Weights of a small GPT-style language model, trained from scratch on English Wikipedia: 1.05M parameters, 5964 steps.
Each number is 500 + 50 x the weight over its row's rms, rounded and kept within 0 to 999. Layers, rows and columns count from 0. Numbers have three digits each. The size before them is the row's rms in percent of the matrix's.

# layer 2 MLP down (transposed), 192x96, rms 0.153, rows 40-88, columns 0-95
098:513627508459530472549581426423443507498426616472527534482516489451514508662520459538467527473584480476508478408479503487502606525434557568495467488480528501540540456529587407468430469488552475435556486502504526499529452519515489553462482502512443491551479542511499502513537445400414436607
094:489538490501481422507512500527520482482522466471548553547438521565447531504481495345510517511376544510586458463546463511511598511526427580499589538505505452398535467496555451460550482488468478477429505467496370514525574604494493418563533484513495516563528579480582522490467373553483493468
102:482485455454546477495486494525491508496423412498323521466489467485481595442481436439477454510418518457533440537491446477524512499473465536448539456515496444526575644562481490551514571563534544466445518422466491614486474499558493524507607521422437507589529503499561504483523529615548516494
096:477454430510534488507504490424510543488575431440476466571524482515466503407469501505456510485448597561505554543512370625498574470452480433461432574544470462495496618513430517553463583439537545509437500582516446493553470410473543516481525509582469511596472491480481602501451547499450464530
098:516474410500396533504526538454416465505567525455592503525464483483533519585478562459491528449379502515489467439438494509449483490551531501528535422480455516582458559474459595461419521473523452477493475534590593506468382460465542484601559553449493520627517593535468517513474499496451447462
101:497468497517540469550415483428460523524489576526533581506534565435585481574479444408508532441483430472498605394521498526543340536453478418519557464480490584518456403486513473502487512457454423555616579492515545527538515529472550536495522488464541483426467500520494457585490470568545498535
104:420541518547530406541573476502571516446487538411522505540543516520410489538552441537487460529501570468523554426581426528535486428527620431388467467468529533489521556465444494422496401573516565530523477455543496492509437492486549530445441464534567569538456503540530496474558424379538501529
099:510560518525506460453462434601397475431545567471575479574535477589481510473501519527462509483378494526535509455472571429426478564513501525484556526562523456486510529522450486551464478512575521546466511538532511525425479657479435419494552402502511547488450478471405440506449536609548553477
095:499491510457507458553516488530529446488478464459498442572499524514395540483455456448458587497434462428510509500424420517424631580505502477467498497551475504526582561518541570495547499508415537481438417547488438444422591533566440514513567498474559488537473527359509559494520581608476526515
105:427501545595535481518511535649511472526509548518538580504514505477538584491468404415448527494537422438535375468536513614523446461450470499423456500536610453516485475489509536462454449529579531488518525527553525462479587441501549496548549478494554485461514463425478389482547537506459441433
091:580499465450495543548524639453527462524521538513585519496522503491560510485511517442426516534495560439450539486488468460483514528450442499509335481542587419477542482481557556543435556524439424440480506572563498491425420454535453399545545468541475516502603521465601517527437496532518457446
095:489522492558443501494469629586549435493577561517500521564578549491423508523435582572429498520480501503556609444510528469421531443449403465530549526486514510488477499443430542551466554474513394549502499513507370503503465430531640457537455433553485503463471537553488486549477464516485479469
104:457509586437427415530516485502493498556549518445491526464434478422518408569497450462515522514483495432505368478586542603573553498419455479529551474497514533518501475515503493540517544476430535459543395535479547484590484527422501481447414532528543455657557551592538512483473482528455478489
099:436464506492504563486525560499503634492521590526509490433444407478446462547516511613520450383548532513503539433418479494509496488515528559495488404584532491480499561480530569528511434543517414482520561557504564536560422579470523498508473441620514493520458501484539531377484432479441535451
101:486543474478557535437524486491473542505536463527470517617510494491486453535515519500527477446496545435455517451512340497509455536406489520538568493494509429491486582527421549516535479530394476625515509523496565342478416530482509421544577563458459463471565560552427516536443551475537518550
099:456589496570561558514531522524553474481476480587509515483544484402438438474525498464422448420504538545441523365542516520399506528483474423497539444533460438452441414528483544521490496548436442553437500517572443506432506510559559563555584530486536498608512614446527509490493565520508481436
113:484431522485610573535520556531561472517474521589394500465510518504497486523435543514430487499541521442398519514448470486464429488488453444489550441583521478479561388441456441477542534526606532610472546536448471520443388532498476519464393527505565501521463480549570497548603449498555493488
102:496497510552521556472483552571572483461407436446468516373464467455510482640538459410626479536402547532440487574493444581500526515504518501545543441587537527521444526488493553421562497488537503494491531491521463500449538435542602533410549468531448492544565481464450506467465437558456482480
106:525566467430455468457523388487426529464489546510424452502520489498455553548534496546460537463457482367489462506527452480503496519546480580468483484537418501376552555616430411496523532556469499494520542559490490554539490568439540667468537479499461526562509541489553593494443461452457469501
098:453496508499506420485545610461498504491495618521494490506546527550466539518548478564511465487504534551526484506493539461572395465391425590451385479527492495500468504424379552488376343532492504523500516482512426623472449546511468531505472460553456550543517512513569496507550528512525480493
097:462461513639515541521518456382491533443488470517554547530536510596423473570530461556501414554528538486457484416418504521524395481494531507477540512502489548462462576482496609607449481505571505496481555540525527479503465558530485555496504481493452462522545412583551402506477373474467499431
102:412522445574491529533496410483496469480481537578524536479527493592471504472503469480490576409463493468517477473521537459543418528485549507451490525429544449436502553431494463515494514499576579560609579521619481522625537575442553528526506464397507521464397533501456438511561469418425471481
098:510467491495493493440501528506447409501492487427607456378385488484559423560537548547471522532537532414616532509476474517590461494540460549583469493494520474494490468509528437503538495474554557474460385519456543467542503391590470541523506511509389486433504583472455463485565552517579480542
100:511464567517528437492468526590560424485530488473470499501513560472456432460589481527514477476546482505562513557452480415533561498502508448569546517530469437430539471484501485514544487460517461483446637514432434461408453488474489525551524467468516455458550543450490553507476725517451562591
103:486456547516505587523497567470552437519543365537442513590500537461499459567496481594605454524399495451489482419577450526507448520536517515501469527492469481500617536512453534540529469480489470493458587510454468584576492431526458518518573472547551450531469467424486395446435424499465592487
109:512520571549441546470504458532550454576511476539472475502458515517496461494486533533406567420556484445475568498418562487476538512464512388481535473413492488401516409445501459458559512485556455533484529555618501475427575498513564494595537491404585502595434512549515491583493461601453480481
107:542561549446514581465507344545499497477502444506552470569586508550585561501499493488479451498593487424422535479453383442459500469540481460470431523433504493505449510518491518535437495496569433452446473497509555565526388473503522547495545545417492547431504516597421454567524522448523584488
108:512655479494369603547442504578459557507566471473492604549448474556504528486504503423404451492503509592493400527503456508462604474506489575446472544516521514479405543448446419497576483570476429491493491507465530540522514496548423540508436540471501482497497526534415513437527470500514520557
106:526532441529452445474541543477525469515542481569516459494500510471538592496586548518494536540567505480603501479508487512564418527525549514486555467413427518371499452525520510474457460574500472424450354437426480438544518564468494400433497439492466508487412515483504518587578584513512414551
104:498523502506481549494424569464443484491483481453470542451530479554475559523507419496426515459444523497496514458633497548599495474448487474570522454440539537574431509434497400480492453537420550494591598378635513517530467556504485575496447607571523490487495507508538501486521534494395478539
093:458420572528449512545496457517461627453450572493544563451483478538517527544528587370477503500358483520500436471531628501586417540493494499481503529551511442496440555495541478484523474566526508445479566473495450551527564606547473486494561534516500510461564403484500469449469446474436431502
101:418468451542449532530558542513498484501560524460501421508568547484466670505458505494564452459445458559484489517589447482536471451518379516446485557439450560592523515443501504517463522468457433464470586360583450499441509432539527483548520492455607549442523511508521458561512505540506532507
097:498416535489551520512523545558608510482526618447566438551552467485537457505513571484486448519441531522534566486523591438581507518477441475511499474578455538531367501489586466489468467522469405574545596435410435518476426504515558491476444433451457522454458480456552441498561522500494428448
083:501545553383469550433583363473539582459547538482526450510544524513491512471528469523496391480490499468447534467529442522486468515426527513450393490493587506572459537457514484513578449483497572560488526411421472587506554586510575515425469568453469492506524414412501531529562536523531491566
095:500544481459412500463532549534484547487549500492408475476451495516512490453434439465538543492461433525528511520565518538513355531473397537535418534527446493521505574557458512515466503494505464419586546447384506608389572544419537465524553449493527500490573602543510564476481557583529518476
096:463559489548498512460472420466582429545478486518581471481544527494521524543490581609579520555618405514505517452499482513491616476432489495428633556456493480452484526438488505419590466493556556494574505504450535429564487472467477496432431389551578508462511455513497434494474513464472536509
092:560603532599551470449444486497496391550464488510546569504599469464513638491460428488420467509574530556493527514497502433511474496515573447497496495435492553461380415475574505459504565475531499484584572574440467503466489565433488479519538459427510495424430487469451554478490557465509446540
098:534484519495482476555405542413540393495607416501471452467525470498476455598387506463530585476487462481536566477532486508480599474496510565527520500584456473476511495558556460580464502437509462438431544522452417542472490365439478513491524498550532450522523551568442548499501581595467548539
107:452551510449487536502520412466482522533454489456506468496403604461538484590529473446519480505544615516548431516601459459621572478553516452537460407470497448511510558497401579515474439543493548550514436423526485470562478577438444525470463545510413493576522508481561537545517497391462502495
080:500505487422519486495542477387490482450650517444369532515488429482532524500456438529514485514508535556538477547458461527496638498478429518630489468510484508517497467514482494456552430484556552514500522387499490529439478552485524479471538455488527502467456532521568674440434534562450488516
107:471463445549527554589493540501591428513399542520513560457507479488507525492576432468433528483442493428604454466552574554476355501426544456507494526442493530514529516499481633478419463554569519433598584448519540547419571511457494442513413505516475493476509540516541479508508494456495443495
105:508582491481457449440520474491437494512429465552483639521559526579548403518524591543464558497467495487431531515467541531539578535462496486401468528448571485439438482497472541408452462520479557474478432534540463455554439508458470538516562554496502497584512602556406561530494525369454490531
099:487506561524385487409565494460449515503407527556480468526510549515454542463538455631496501534496527557442455418580515489422478459566487465480494497509479532337495578498542552473517468523460492546548529513476528478604485546523474489556559523429484494513487482611462401580546509412497490425
106:486534475471501499543486561473527442566465460441445438439473492452436464491515499434512559453407611417581477457553461531505583438547482527480479520493498427489530445461546537469482529526439436397523463550505529560521632481464516482397579514580423558569555524607501548511527497501528413511
098:515471504536573507461503424485418504409532484428536484521574454531519429473516496521516369431492439465452623442541544547488508496542567608497515522468510505534512584458498508509504508479505488491497478507475534418514489479476408612562473562584517510396484540544404530508449508508539544351
099:426511445520458522463519425427541478521445513575398554469477441406464500508530468548562527485494462533525503450497548450502526559504525506621453548456531454493458599491611464461455475561543550503502559425507473515578479618497560538482619527490522503495494496445457506493517509495535332562
101:476538438477406503488543493497404457446444529500603588475430504492414573513451497451544499436479484488462455480419539432393558519507420529519535524587555483508465469527523522528582552439465443511498571524470428506460491557483588431478595526522518498532584546567576491421485535455573527571
099:500436469530417521511484468574463457506483468466564444560555464540549471470589524474479551553580495508445428442457516453456379505538515448515548437502557483467545426537499507569512480585589461504543447521486561489466521575447453446445458462454461562450502503534454497584562493575626375470
098:444524481581498530491489505473520475565541560570481441496569532490560498470425523512380529488567506456454567461450547477442549488487357399470545562524533516496517453456495460549560512418561536470505531511542550419510558452517491466484554424501519505469450514650459448635469454522535451461
# layer 2 MLP gate, 192x96, rms 0.116, rows 41-88, columns 0-95
095:557450588482526558470497494473537580501573510476520463494530445530436470578499381595552544413594398486495476557408515420404479454484491435564424475433504460554404527458481472530536507498543486593493528542537433446495435509496566542492476482505515494512554449580527413522560538468476451491
107:378531558538404508510556484500526502505505505480512391586545425470536468561513414497530495412578427509492489538473550436500481508433515491508556526439512528532531553508448570422500449568509450460352538575505422551481420558569591530522547497466520513518455466464390471553487532525504546488
090:509513487512593485559550508477584546502495502481569444515498592481416435536531529592541394513457505502572497485441436570378476523486369548461534464403531496406543537521478430451455532478499536484500465550644483493509514525475535548495570508523543479486498462429462465463507512525523618553
098:510514515422510568574444503389484474453575485569442481496432521480450472504556486456592485548514577565555536519463483396510501450500473417485528480502582531521507529519571499514520386453553567464539504400496534428537584487444466563420571529550426459446491508438467475500534422581510482590
099:454495546529420508524460498488531450501514561571434566481638576542554563552454515413510485477551505518488608451530510481564514456336465542479468489457401442509480577560521549569537472471473463520468493498499497554537421515437556446477484545444433405572494468507495478541457475552540423481
106:449513448494498625457525452411459452585482465540481436506465421521602539458516581416552512528494516497520534498609516430482464510521473465479525542527586466511430470578452597404494513524480511552556492528487569550414499528569450524477578451499474467420455475462530388426540536546515504443
104:525535630540405561431567451546404476440482492587462476476550420417451501502489437559440593514482462510423437583423479379492457490462546497520543488531498513537519492549534435533465558480563506590523468414487473515525424508602514505468491461540480538498507516491526455454530466585455509565
098:430465519491422472529492516523560483486554492404382550528554457568549472559484460365539531582521422534490489450539484442543557553536512428560468508517472499592559542551432517530495518455561524489550460478421547475471594476547529484461404510486539551528520562386551471519392547492505516444
106:482553515479452598554553457498409552504466608449460430616501443547458536543478435520478426501451553469515461555561457471514482535486388576529524602509522545528470541464387517498497485481473529580370481567510441467460484470540532573563526460383503500479471542429518528498474473454497518525
086:470545600513462498585501588428576491562487571470489517541548438515513528646439532464502460414549521489445581559428455439458475524498474497507500560449517459463487526440378503433483552427410487428491506524528553449471450444468463446562516476544470533587460437459556464481513560507560442505
085:538552492570521466538510518434497547475430510473492575563567519532435556562435411522495480377511479526549452509486425528538512474457394398547504553503493418555605396512465606470498436569563455493398513494534471528511487517504598430517428499529557514551565508450486531505498539488522429483
098:540440530498569472467460579479429469510610512476605507460541521540531441495549614483479555510489459445480472494511537479499454516480476554503480475551521413600442548520481466525476428421543475563472604454463534501538457544487540445412487392521514518542524412540604400501496433398467525465
103:487379481495464457578512437536527516563548491510503472486511486491574460462561468512500588496525421549563618585423472544511509461432480504396456468549442481457509563454515467517553509559548511525549517500466485475547528458473453458401457496488366595505565482449461484551438466635488455542
095:546602518477472438542466469467404510478469535565436440445478508605489511558548548482549643416489516561522503621584517482508473566507531472576486491516455447414436464529481481538476521452461518552543511432470557488495536505488379532448640475495465482526559524507493511573530504500416466506
101:492510501559606435472456535503530511471519552450448503547451519464522509523501489569445474417539443582445618492516484534539501492461460514419438399564494430391474563459449440441575531531553519472398536560596469562496550534518523554490606449448522555568523512503536571501430454514555519496
107:480483458484487553512513532421543513596542501465527517557503447502592510462575497385546567433600511436559461490531509481603475436504490548548467524466532447562569511418482520481461527415461546455519588464466416518620548498598518503500541470455488533436536475448522465423428608500514476457
110:451505551544519370566503476461460489540552477511501504572593500428492442486461536519515517435560470559422539500476478506461551398401438514447533521470555420430432552591522442508489481536456511442559553509512482457577530480520514487519543567504417475373526520543489456484493570571623470546
107:437478498478568456549596462489517556571529469472424506510401481484455451525582647599477448532537532498536480481420508527534443487508476487474452447515568529465529389500492538488500478562381550455496419526524647495522614507452500458484503485505432460503501531480432548475446534458514460547
099:506518561510439528431531452417486427559580479562566443532432431538459455443451441551426599476444520641553494527549538405419495446400520471500466566530586472492538481458428517433469546550455530468570529497535523554482506518496540514559491473495471535528504522547553394487572540537501508544
099:502588412442506590534501545582441528534450582580530518537541521453491639463349538479468524493518531433501512522496528490607529460439459468601473509478596471509524464505474376450488405519454529460534543507501491479489436487530468484512528518548454462462515547421460510432537427538500502450
106:508494409528447488482492485503551530450447523453492573561430605646541531520541543421448468499510526481420469573530482514520404500505427459570555486543519473473499464522441474457499574548486522493541471575547506559494500528567420504538380481524517429445599456378546536423506486523441527534
097:462456510491484513378513484507464543476568507442463601624606485488442438465513557514526492456483454522453504583508501488508490477471528534405537478496424401464424467600552555524470618607548551560504536559474476562483466595404499526450517505515567579482504477479497490466448469484458532479
103:520567590421532553523446538479534555422548501523393494444515526467483556581505453497553473511504578496586479580545504542525474522437494507442482473492533479581572549520390568407537482519409569476475467547452430623526493533524463526510403471433497521407488485425518484437566517434513479498
105:444453424527465481460498469491477583462509553552564447469387471536445514499574511402472437547546543516465509502507550436652467493503499529474519403472576596557495467588441560447475535528533533423518480504498541436504502560437453469508488460400521568463474536507461529507385559543578476492
104:510476498597463512526559407484562468486614441517485451551476487469536435515552539576487563527551471570510532580428476527520536492443437434448539486467606527377539541552523383534516500442487519467448413510536546464497499549448617550435566501477511463498497485564508462488528493482488437613
101:449548532565544552514454481545516490501516513515441465468571467434482597577548459470455511458517388488563435487508642428443530477484493510483498578513428566535508592499421466511536488540527459510459545429498510491491498492526585503478518493605442464514571523582511393563381571496472420513
104:446513449491532446586492512408526492471545464455409522487429583497533472513618449527534549484529508457556523537492513509462476508462542360444514390497498491470418468559487565475493513609581519536578561396579577416508463539516454545538477541557465443482491530504433496523531461534407478509
103:516566493603521558530533431506469560515509426543610538408523378496439514502467447552486579539378591428511584528510474538428454571546525480433485446526547532440543436413569500498500524448409455573485545452476483565508429543460447470512480505517476540454475531514481522438471471539545532511
102:492526500503465474439453521462518449525539481476466509449558469661490419497469491527422537503460584530575557394500470484540445400533480476531497431538481545473534484518400499496480474503465602539506503517648512485503435515516538522421423499477436530438560507504546427563504483627566536547
090:526480438428528469525547556540466535475481461462513505539565516460459543467528502386563360531507593488438491477576515543503478551430517499442407568476555497443481475557463456575400463507448571513511500576544473547494520534607564501492512526549502465524437430398500518379586488472501486450
102:532494570465591481462545538526404375564439506498603482524501495494470509550498482488495523533474455396491487512487458496518503496576436485609516548665569502475500463562512525542436451531397467561445508506475442497524439528476535513481463511424425505479434442480570525401548569527519454554
101:454525462582502504562536526526511447495478458471421533449498536516443627595535527442570546512479468442412525479564471520504477472545572502476390425552441476452488428530403461510525465435449566510498492557518440471437544509469523441659583506487604470484497523494485551512493535480565498418
081:430547467417528455531488469418570428485486531471461535491540537469543567496531528468481506512561487506519537542476588553517575472401483403437532524495431410478589551477497486511466435435573518445603506487448499423460504409592493392403567466484467451523438542527543495543496457414520486452
097:518493532549509455399517451525597502524520418413421502520498437541539550620542570487538481577422388513556469492567496488536469500456526534555426426483469462485430410414461480504547506460538494526526545482571469445565543585521475460517474426480552540470513477495424386454422472505492475454
097:503511559463501479565510542432479580475511513386479570580543508484471528593500431460539483532497539481391448493580456433427537459486496549390504596421537471443556435485524512492532495487481438581496508581512478458543515547545572452477470552508544479463552455465499457441483635453470610498
090:443544527567432455404501516460523499567553464463604581513487412541470491542471474450447486508494454600440505545485531600555464526489563584467511567488462423440568602549588453563445507576526429463562542458529477417481532461435506433492460456480487525467455509536490487550443434519491422542
103:633471449573490386521469508480470475468537465441422466534488539403504448469524595477412513514604477465476483501508515544486513527441578567495554506515487496477380397458489530532456520552512509500543451596473531434445508540526494415520469428558474549445570535560404530478507488552419452492
103:455545441476463638492541472475553474607502468474466530503509389518577571567523498599522477495487540410495554409487568481476436537570512431485586452563556493524443516494418461524449450488485513501522481398504493518460464521468412471500455426524544503413566487562569520614544483488517472487
077:540567512491380464548491534565486475491458488468552628516529539427440498472572479471496443464567483402525416574458557486592469488446519471532522446511479537569456548503493439546473414561483608473422563558472541550403566570513500409517535519510550501487524493412501451553489510423480513458
102:588641453486479470411510478507522464468490493512497457495490519541566524568521583474501509540422537352504443561563470507510478521461545507545466377479490510460540500506464518449555545521524534519631540473484560495458459502576453487451394508511519470424463560510465553499472460541405447385
103:558537400553461471393489449542454551499487549346487545547509515444448623517525469498509502507471583462514525476549503545539527540496425562480534423492511496553536441471545573422499527534553478410374536544443560563534510488487436451495565496534538527471496518417583534470436476585502500502
093:483439585459607569423517540528487449546514498507426460541393527519586525529461485597535506435466510566494509448375480411363499560568539522512597481535426467549498504480474422450539538498563520516474429431507502486500485502485466592496473482403479482462432491476522522458508450542526441463
101:466491516474497506473533504446498569499449460433561522505544503523506496629518424500519443416539527604451529520480495613496494469520455459462554487446519509475529492497496388458636444523579566452403507530590501494426448513498492528577549525576614490555473464467423492498569406507533540542
102:478602515470571501509461466510491557536483482415544557535488493483499550560501422418482494502479558457421626514524397432539498533496566524529469525496558552512414469491444586463506415517474559483518502515566609570467394454475480525535442503434543502439464478512420549496567560416562538576
106:492605590548435470504565464624536593440585548555499478501509469591513506494440497485487445515574527502459470549501399483567440471382489494487510436545417445488578489479436561462558599497499492503417503507538505517502488516569517415459508490466458452568541489494539440508412537485480587462
098:443538531532487513455548535461515570422499514527423569608532485553497494634500438480529500536539587540487466485502535439492490455478517430493574477503504380525551482517496436547455496455486479517508507549608470452542408469448491400487502496548526570490501506552417381456472543535519401385
099:505465494577499463540552522552569440552592509571539449463564452456525485484467483605350520474541501482527506533509527502539479499581465493462612464548490552439499471512449428571535450370445497401485510463534371465449503515609503505548511571497538497494513470417468523512540538506486541557
097:474466466512537453471490488524445511490513475413502576584551489566580554466435464491549524518436402498487603463538500536552537500453520510480546471618490475434497545508490427607472612447522575538449417392525476505588544429480453490440531460477495492520503419534555434589470489475453420498
# layer 2 MLP up, 192x96, rms 0.11, rows 41-88, columns 0-95
092:459568520497499470558405529475497480475460539513502625487482496440472514496556505485515510504411574461489410498638381565527540563532546509559527606461564569464425450464493553516458440499507483436491384517560484506454469535531468515561448490434495475542478555468578451497565486547497401439
102:427609491511486554506539444538374524531477436590430470490454475491480505385454480571474535564442502497486475451588476555447472521534479469496472518546524480558489537562493496607462532554473507484495462567590615561514387516522525507464531496526409503548453517569501501481482418421600476454
095:557519451474575448461501556484536596458442487507548535469526506498446568519533584563544444496434566479541469506449504565464519466539508417504504456579497531571493559538518512551355480502579506394457535546469514541485455476430461503564531447562507498451543619470517620437513511500456388483
101:523440506499520508555490532535564488457504561517465442469489476402502468532504466470562457516571615465558468490489458412587520397521574495490496448538515499571577530568558543409520450518486551539462468476426489521462475484411460656491556492515480516469570555483433517423569592574466557533
100:553628539492544510537540540490589519446554486478482458567523458440459514439547526501498470577504476450531545631502499352492454571530469476542469508510422460446495493482457534539430461393480577512474550516455519542420548513564508493521518497473475555524405474478477572411536461375463537470
109:539507517455412534578520510373499490472487404449526528559410601546546540577490540510572452515473487478499507514461504573475497465555577499509481374453585446530518392515468583527524451454543504558500480432499527440594464533503522540383399527566493487513486501550463489486492435518439454490
102:498517508447520515468500499453510520537468545517548552521505555652514465536481550558418545422563472510450595425482556533506534471528571416420441537420587457432560476431419528493459470451566440583523567474466622474557436513521479474447538518454496500537404448490510505469428513480459485549
095:448492451515525469547485514480457515477486508545422478474512498483487518485533519589451458472525423559528454559452441502564575490469496530497529622452506474423501649419466439458541478531538540417419510569437509502464585450620476565467504514569408527560482500629494507506465576533445458476
101:514485423488490550523516468497431434512546508536473539434528517582580513400390491501530579547553518513457472491517488516493558439463585492562496528516496427502483566500495379587501499469504525615505391521517492539543514464489586495325527437452535527449450475501516430435524473462471531429
088:487436540508467461532459592534614493547468568501516506544500499469511442557494471523436500504443434557537483549475474440490541581472430487454431488509513506472517491528418452438494612484482453489479605556617393475556469460491427396567489483487519530598586461468456474542416580567523483505
093:503478515533550435526401521569473559506521457506519471528619528492453480508375459488501495486557518486508538646491436478463524470468543465551580545534426418563492493513522540513502493473471438529510474453633478556514440409509535410433418589580494500511519438482595496564468551554484525490
103:507503499421588513500527399459482496536503515470464456527518474406574527556584445565501509528451525413454550522529547563454532506524493479476487639436493470569472431587374500477467442448385501593510459533486524496594414488525548469539497458486507482567496530489533525484579421478425458530
096:543426527456572373447470539495565507491404455484588535542494505558526572458413569460387489489522481500474582548461430483555404540470454477590562534517525541442497473515514507597551512518517485488563551440453471498506527421555566474555527571440470557514432558450417498483523454529563526506
100:527496517453487476477446515619567499509519495518447479412558454528478620532489538521528586437612475558601504496551434513422577452488526537585530432518449559511475563496394559449420453467463587554519534443517439516504540471588518453478415468508549555533499493503479507444538499481431476434
101:432479497541509492460536503564538639541493497487484455504586535432420479450482564464471524425547433411413507449498535471515518472570451363540467501571534424488532498478516529540521437464494455590526446455531544522354528519534494502488558638519593529533526458465481454478518507482531532531
113:519434487479512535515454520398579447522516461466592435445475620626462447520462571507485525536539545496519512418374518457560509542584526543481495492455521522482511507472400537456445488365516542517521512461544483477491516553455436421458457469482436446482490464622483549500473533422529476530
100:468551541571472526659532502513460431514490458450469487415569516574593446556584490431489475440554428443431583546488571536549537496483521478518460500468467558488476497476509455524475490521479505571532554493442542558505556452425592548421512545479525458441533499464506520537488402430519387425
108:452548564459518457567571507441481450498475507421552442452464499522437521531403478481640505454443496476489558472386517569416497501521523531458562469521512579550481500465579509513521449534528480515351492496472417611491494531493501523513442525559490414473437591542499609490531513542508455538
098:558482528431534503485438605451560515517517509477505525494509484466465578466588642472432478472474536471497554482366486519491522423561576501423458542369516492484531474580570483471499449441446494549505574495483559444460500496543497516449552589500444526495560509537462441466475534629533547546
092:563475527444492515518488448540475496548428647548521423506451432510527495474508459406503580594473481487431480487446411579560550499471550524438517580512470497525536487470458456538538464430562531578537518515443526525633379489505450517468492497467431510433463566565537572558452493436527461505
103:463470554515481494556547512499430466535551464510458511422588472445527532599537405445470468419561500498520544414563627511569538521478604438490453494469470563506482464461535460484400449454619491564537462511502520486408488496515509546429450539511489518534441468600558489598451576494509499479
096:465422524531432456501458522447493429565456528439562463422494450500591430510515546489544586511509532524625571548484585473497533498438387514556499535476602452460525464485490451477543491449465552508484463466553537481497511348536427533468559437483394520491525552484436433523506458528573521533
103:532415504568533513500474513572541471552435433512504564542577525500574420454496492454488460525492475455454441481406560518528478442578509491447506577458546380541421451444459473537509549500517540462464563518399490567513449505514454476572496526453423424438542507433563573518524643544500536556
103:494508435537545602401540519459500517507437457546491404507466402438478521504523573486533431514480469543558555549501583534559433464510505486465451508483548602557369484503472440571444581473382469439525567540513526497423515574507543532541515430502465471501516555420470582486508485530464437554
108:464532439522595474473457462402469394585475484540477448568487468570495509554446494516526515463547500548559491460551483557527420479521420526506528450505521485587500585468518521504413470492466548496449508521638465562620486588465479459468601539547491550601481456415462477475456449491507556546
105:470514542533472515408527479475560547536569521557480399473505475583492474417442543519487439524624463620518551447469519450471517415515442469484532467501528499496415523489515472509576625505428467413499500464566573434515611458484454522479533446543446508527551512546505408553454443564471448482
108:489561457367547398405421515541438431507525434551510469460432509528531480550482551395457497523498465529500492444477449540578513507501560498493534548450532492445416482509439521522532453566610627548565508496581445574471520560514475448527553527449502545579429546490530494512563451473528538460
104:475485420538495500585496523502476437421484399570480417509431493386514472520593464449446474591482498569518415476549528557528521488515573524459482429574490579543570520593513500467536452438523459476557522501479527478506463624447549539449422583557502452425454507597468466497532523525481470489
102:518477405513518457545491543496627514564529433475486463521414578433532483439528561508535508526517544528539514484439576435505536473564480412477473480451548478386560516537497408495530461591531591433581516429510460577460479513395477548402502563491507510462475509494424516451517534492507519615
094:481413640686423477524474471464541532545547562541469468408484494477480456472497456469533619487479481554545488591487474405455523427513513499477525468449487457546406549498498536453534547500481443487409505420517492504505491543437510522519586505531460529443527484492548409550427470533527500545
104:486419502585523473468470502519495534459437513549478464445632581539527497541456462471583449430535444506500529422641498403587564445433524485515499538553439506475498501443520445564472495461559519531527506594515419495563487563467507520545492512469492504476403526604467588499395534481480459487
099:503492503554503510504471573565552543433531466584382469461489531484576469445442565422604468528529436504518411463530545455524480537454465438572546527497398576541566525451514575466488561525579451365505589520529518556446556521480447400552510420462503470469514565527523525505507483481464475491
085:495521508548494486531470484473413511505584457391591620518469472497509545567452441468488468460460489560486510377519502602501419498538439553527560455593530570493455465433522445431453426450429485500495504515479596525555486443465494514496437564600576483509485461503526467513526446571558422460
094:535589489457562421512519537448448565391471584569460511425452489552489469428534453488483529492468607482520540519501498408512497468485456586545596537542475453531569509592472495450448380521535526520566579527369541557491532521525525412471550522496473538483543590490480469540476497519458488436
094:532565493527499523510433446452418472515409510467526443510579519484465527536419519532524440544566433489496424506535441503497573409379520590555584526391499474504489415572432569440485448486489547451498539537461502521456616537436493592537562516531525487445472526482431432472548526461503567510
092:472429464493446450503479549562559493527549487470476369479479529514463434457556540522565478500526540476577453450580457431445492500482492528422465424537506530524475535582418529500553520505563605465430436527530507516466495572421452627616564549483574418501494562536430493493501551469562511536
102:545559454506479458424469605448581449515572517451459488544441531480464431491475552500490547483595611593453533504385449495497553545462545525433479452523582496547518491426482517496525430570558590636521553555508447478473504544427419459464469542546510543454533546493466493500448439462507539519
105:471439455445525570497527446441535554558484537555463500518591523517567500454453462570371481523447511484513489536496416533538511473562502467539484518592555436471579515529462556459507414484486483504499437450496419490467389503507561560428428469517457567466387442502590564538501450520401514577
074:522446461467522583492458511432457459483596447524435493479538406462582461497541450530521508491426540556464573495573532576409498531511554492453473485536536483517478416530486520409564531456500474485552407436520427577448506410535474561432464547505511467435459480524532665489427474524476448542
106:494507494587476543555591364521557418545468532595516492462564483490544592508492512536479487476411436478483541525518605419565533506534552498505536452526481573491480570438499478500506490402527446520545454432480565472562476459497527406496587491426496403467483561555514489535438547532454399506
100:542412509520415509419519443550474517475462493392500538483505514535473460556571483548522582495531476537639571527497548555467432588481439511446449455437602477480500531507432471469497561493459541479462464413503479403544486475473445591497519470503528502480546469569498548581532591482483449626
098:447456578529515455502567458475473470476481573602485465558528513441502535610470460493504506505545530525429543462513521515520504453472509489484515590516365454498509405483532591448539500454562479560447438405412516503546339456453523465520495588446458497519396529497595472536490543504522470516
107:521470542519520458417483475584486589428463433561504683474464448474490503464535517384440444451558529466456478473452538554575497499488505603513560466515519475433483389533461603487504521483479518531522529539490458585454488555510521446563516520425544502576530452448469541496561415477540519472
098:537601566477535455476494448551542460582480588513526482526392431555613503552501422498558533516471498427531529536530409445466523486564463507500522457423505503577518528447391456437566444464525487533459468574473526513542521503563457535452471481440487517406462569531494451518466594403569458458
096:530474470410609594499525491483543525514455456544476484558471526469490524439445482474528514458389487554461448501468614418476542565518472482542410523480536571516410532590495494542449409518512486471464479513440469512539545546529494558572478432506575515444555490545419547551639419490480431477
103:523533619541524404574522534570510511491465473506489548467492548523470535499450517367457491401484486480566499460457525492529535524415503602595517518488396511516360479459492523394498472472573525500480547431537477525553579544459508482589540519534512477462567523499586480499433584468554541480
098:520521615504526422551385467513455529495431511448493498510512396540476519569496539452574487540537484545460553495498484481407433595431470534588570500467483499552433524507567581420462496559541415527562530573463577494524494557481414469489520470570503587477496409505475491510464540550485403460
101:562496614603464540468515507425515435492470599545549553412484425583472500494515512462599539460454437492519446523488511448444450552505537473549483537504496511540438502434521550456433382580592432537440419547498542512517567574495487530524467501551503430548485565440520549432482480424461459493